config = dict(
    n_layer=9,
    d_model=128,
    n_head=4,
    n_kv_head=4,
    head_dim=32,
    d_mlp=320,
    vocab_size=1024,
    activation='reglu',
    norm='rmsnorm',
    norm_place='out',
    norm_eps=1e-05,
    positions='rope',
    rope_base=10000.0,
    rope_fraction=1.0,
    qk_norm=True,
    attn_scale=0.177,
    bias='none',
    tie_embeddings=False,
    parallel_block=False,
    init='normal',
    init_std_qkv=0.0442,
    init_std_o=0.0104,
    init_std_up=0.0442,
    init_std_down=0.0104,
    optimizer='muon',
    lr=0.00357,
    lr_mult_o=4.0,
    lr_mult_down=0.7,
    beta1=0.95,
    lr_head=0.00593,
    grad_clip=1.0,
    warmup_steps=39,
    schedule='wsd',
    decay_fraction=0.616,
    decay_shape='sqrt',
    final_lr_fraction=0.1,
    batch_tokens=16384,
    seq_len=1024,
    doc_mask=True,
    train_tokens=82520000,
    steps=5037,
    dataset='wikipedia_en',
)
Each number is 128 + 32 x the weight over its row's rms, rounded and kept within 0 to 255. Layers, rows and columns count from 0. Numbers have three digits each. The size before them is the row's rms in percent of the matrix's.

# layer 6 MLP down, 128x320, rms 0.0771, rows 0-67, columns 240-279
099:079085150132128095143095130141113103179087167150155127109154092104139114166100146083126120165110154135162156140166055136
100:109112130130129135110130152095153076144114165181085172120144218144080142108066137155134113162104140171171138155142107101
098:126154147120178129111086099113142131114130135156093176179152106132092077111114089100112085147073095041108182166080125102
096:153124113153069146121137212151101148122112128159114103152135201165133116125111163149110088074112182098130123181124100121
098:146086191125138155068085134105139128180118190103105114070104100184144083123075154143094093130173094191167111074078143133
101:138101075104170164134132088124169120120188084102091119129132100143165019135124093133123157171175047120099163090133114124
094:141158134108083068102119080146134135108103144106167102135157148117113185147081141119224100126167153128145092097097085145
100:094180138126100056154156118141095141123137146120123179162127143158152130161149152095117078157149098135119151124130130124
102:078112159143138136149110182090086126071092069146086130156135148181137115136084087156195084117226133157169149073133186117
102:124149111115143165098135136123103127153092145126071099131145179142083090103103111132124126163086139148138186149172098154
094:186104161115138141129143077092097106114120135141153080155144092152082153109101115103114142144103081132128088167130102128
100:163103155161171060105114143191121157134101143127058103105155127144148117172100136086123159125103134096154149179122141137
102:046101151120107185087129126068120136157098152098164094141120137116150108161158090146143109175116049220123103118089111097
102:123149147122098090130137117168127093093137129192177106146139123112099122126116131117160108144132119140109171144096141140
097:128091109149105109150095087126135111156125088101121123115119119202066175195122087138053092173131124108162105104112117159
100:093129089111133149121126084156186151119144128106174131133102162146074177107145138190119129120148139108141153141140131148
103:166074138147138131162144104121075181134120133118159082123122130125138113138056137119151101110091107170104112107151123169
101:113116192155168102181134083213214138174140081140129110134154102091066120174124120121149183143156099104113082137091089105
094:084095109171123160157175142137139171093080150095115104138155074136181115105131154146135093167175126118063134117187184131
103:121100074185149131152145127131151135169110057098190097083117132126138057142149117086137183143137094112060081103100124064
096:113097139112129164173146150101132165135138133126198137136068096175061149091125142130121089152141159117179153141113109192
100:110120124120130156100124164140139141079124128115109103175101151069125107075144131141144133162158081162156125104163121076
101:136122231175046141116142138065172088178147087067124071099123149160133152137114198162126115205119138090125088154139150104
102:137128127111143164119127124078089106184134074140113060105161134074137118075066130070149203129139110153179109139172127129
099:131151185142100049112219148133106194113120132187109129178159118135144123110152134155172123168119048145071167109118153098
098:200075195155138080173137088135114128165121123185137123089152196123085163115126039104092169090148093080088158114110113126
099:103137088111131154099154132096135163115133156175119089060148144116147167124089113140109140194102115127155111135127135102
100:149124147116166142184128055122124147126130172162061118152177075133125148151077094162171129130079127122121101102135118154
100:137154138115113092175160093141090080152101133217159099062105168084172134156107066129134110103115092140143160134126104144
102:094076094119102112111120130149118117130124050119133130122127208115114198072100102156163137057164108088148133116111081143
105:099183119094103151060101137072092162119145181093086114125191154160126048092122128086158066166066182078078134129122134118
104:182145188059111122202095087151164105127118140145157096144177127124163130144136101160143165135185135073137110142148101122
099:129143058090127116146117152096064183164180140132083155153125135147102159175116155100094090185146155135126143103115145033
101:112085200149067087180138144122169150113125113093205078154090157108137121117202138103144161127116164112119155087176154100
101:158098123160117113087197140115109140153130114142138119105077164173091127121089144194096186115119191104181184160138087108
103:127128076069152135146122132145121146123154178112120126195125164149121133083121183114175099104149118110157129109133153147
105:114118119082146161149094111152150196131150080116178120107098202156106114123160133178172191130146119073111103188162178097
100:116103049159152124154115120181164115080093151089143090075134148107145154107115119149105132156091147111175101105150070138
100:108134167142135116151143104156089217118138136145118115066100129127181133168134162101143125098066166113093192121124107130
097:107153188129083104087161108151147205073128133126103155143099154089192120126076116130111090193138100173214149164037106098
101:125087125107160134103156192097102142076111092096151153171121126129195147131124156121118174129182116127104073080228160126
123:161124093074118110138158170094159112040121107163122138095086166158106148204135143150193109187135142141122117172143119138
098:101099093160155171123202129093087188136151168154139143103144138118082129097160160159113121137172150137150099149143115125
105:176118137115153102099122131118136080151138154157091143070143119133159150188122162113150102089137164125082111099113104176
100:089145119175167120131182099115120081085097164213117122143151092107089176146113171148091123103111064132066063106090078180
103:117118094103075136123118112106161140106109180081071133182104099096084129101172153142132136083078188093126159158157071078
093:097130095175124066116113120085122125143107107126145179154152102081059113155167114161149134133163128105106125144133134163
100:093140137072125143111106146171110117104175144187088073071120157124139110151167178136146144161121137112095170090068142078
100:231072100148079092124098109160139158105134107073106135119111082121095161178126138173171137081118139152181135089067153115
093:160126136118101134080140117109125143144168086141140087090128135170140091073145169119159107104095147125146146106113194121
108:148170117117122098155124115154146186121146083135157104175084175082093113091103153116170084094141166160117116125181132126
099:114090175117078162114158112123209113146135090166136115154130131085109098096101167055094155132139180110060157146135111150
093:182158157112100111144146175103105179132092192113158145152112120095132104148087075101149065151100185141107152134086083096
102:130077146114178135114133167087143070105085018107153131130180143160182134145119206150162140151190132115133070141105169161
094:144138142146127150101174116118134047150131113127119101138115052112145061071129076115124153166094094039179112113111152116
100:114143147138107217123135187061157120109131145136133104130125139126126145099081119145132126150128136110189195083127183116
101:144047115165147111055107104103195126161160161115107126140103138117075138149144087134102107133128096118164088103174144075
097:140067078136148111130170119139201158202139087176117153130115138159125136122124083155161146155110126175106178176150102192
097:098083086105110116178103109097127155138162113157136134180098125104151138140127154137119083149177154152130097167171159145
096:152186142091090175147188146148057142171125124105123069134088146128108120090071141138111137151150108135070142133105164125
099:152143057149096148110162123156130090155173032118110144152105069133122097126107178141151080104111096106097068085103080124
098:172141122112134158098161110131129144130120102127114137101159156108153122118128212181101117134141137094093133098142140189
097:111137202132123105136123104134128112144180105156146084150144149154089167123170085125110131093116081152082156118162137198
098:092083164150161103148140136123124131173119124086124108123136114145120167139108103143107116167214202132092122131081086084
098:115116106131136170159048145096133154144123131117135108132110168101133104136115165124168099115185184136139069127142148137
096:180116064199143111113052086160084148135097122098150169076172107121116139194152169053113124127157138139076073154134190162
104:126133182136158062150150115110125164110095150110131155163130122104192135125111148097134075082080174147141139162123136117
104:103135093133104155175140132106154118140116109105097133108055142139115087037109146144077180137164145122102107094146127136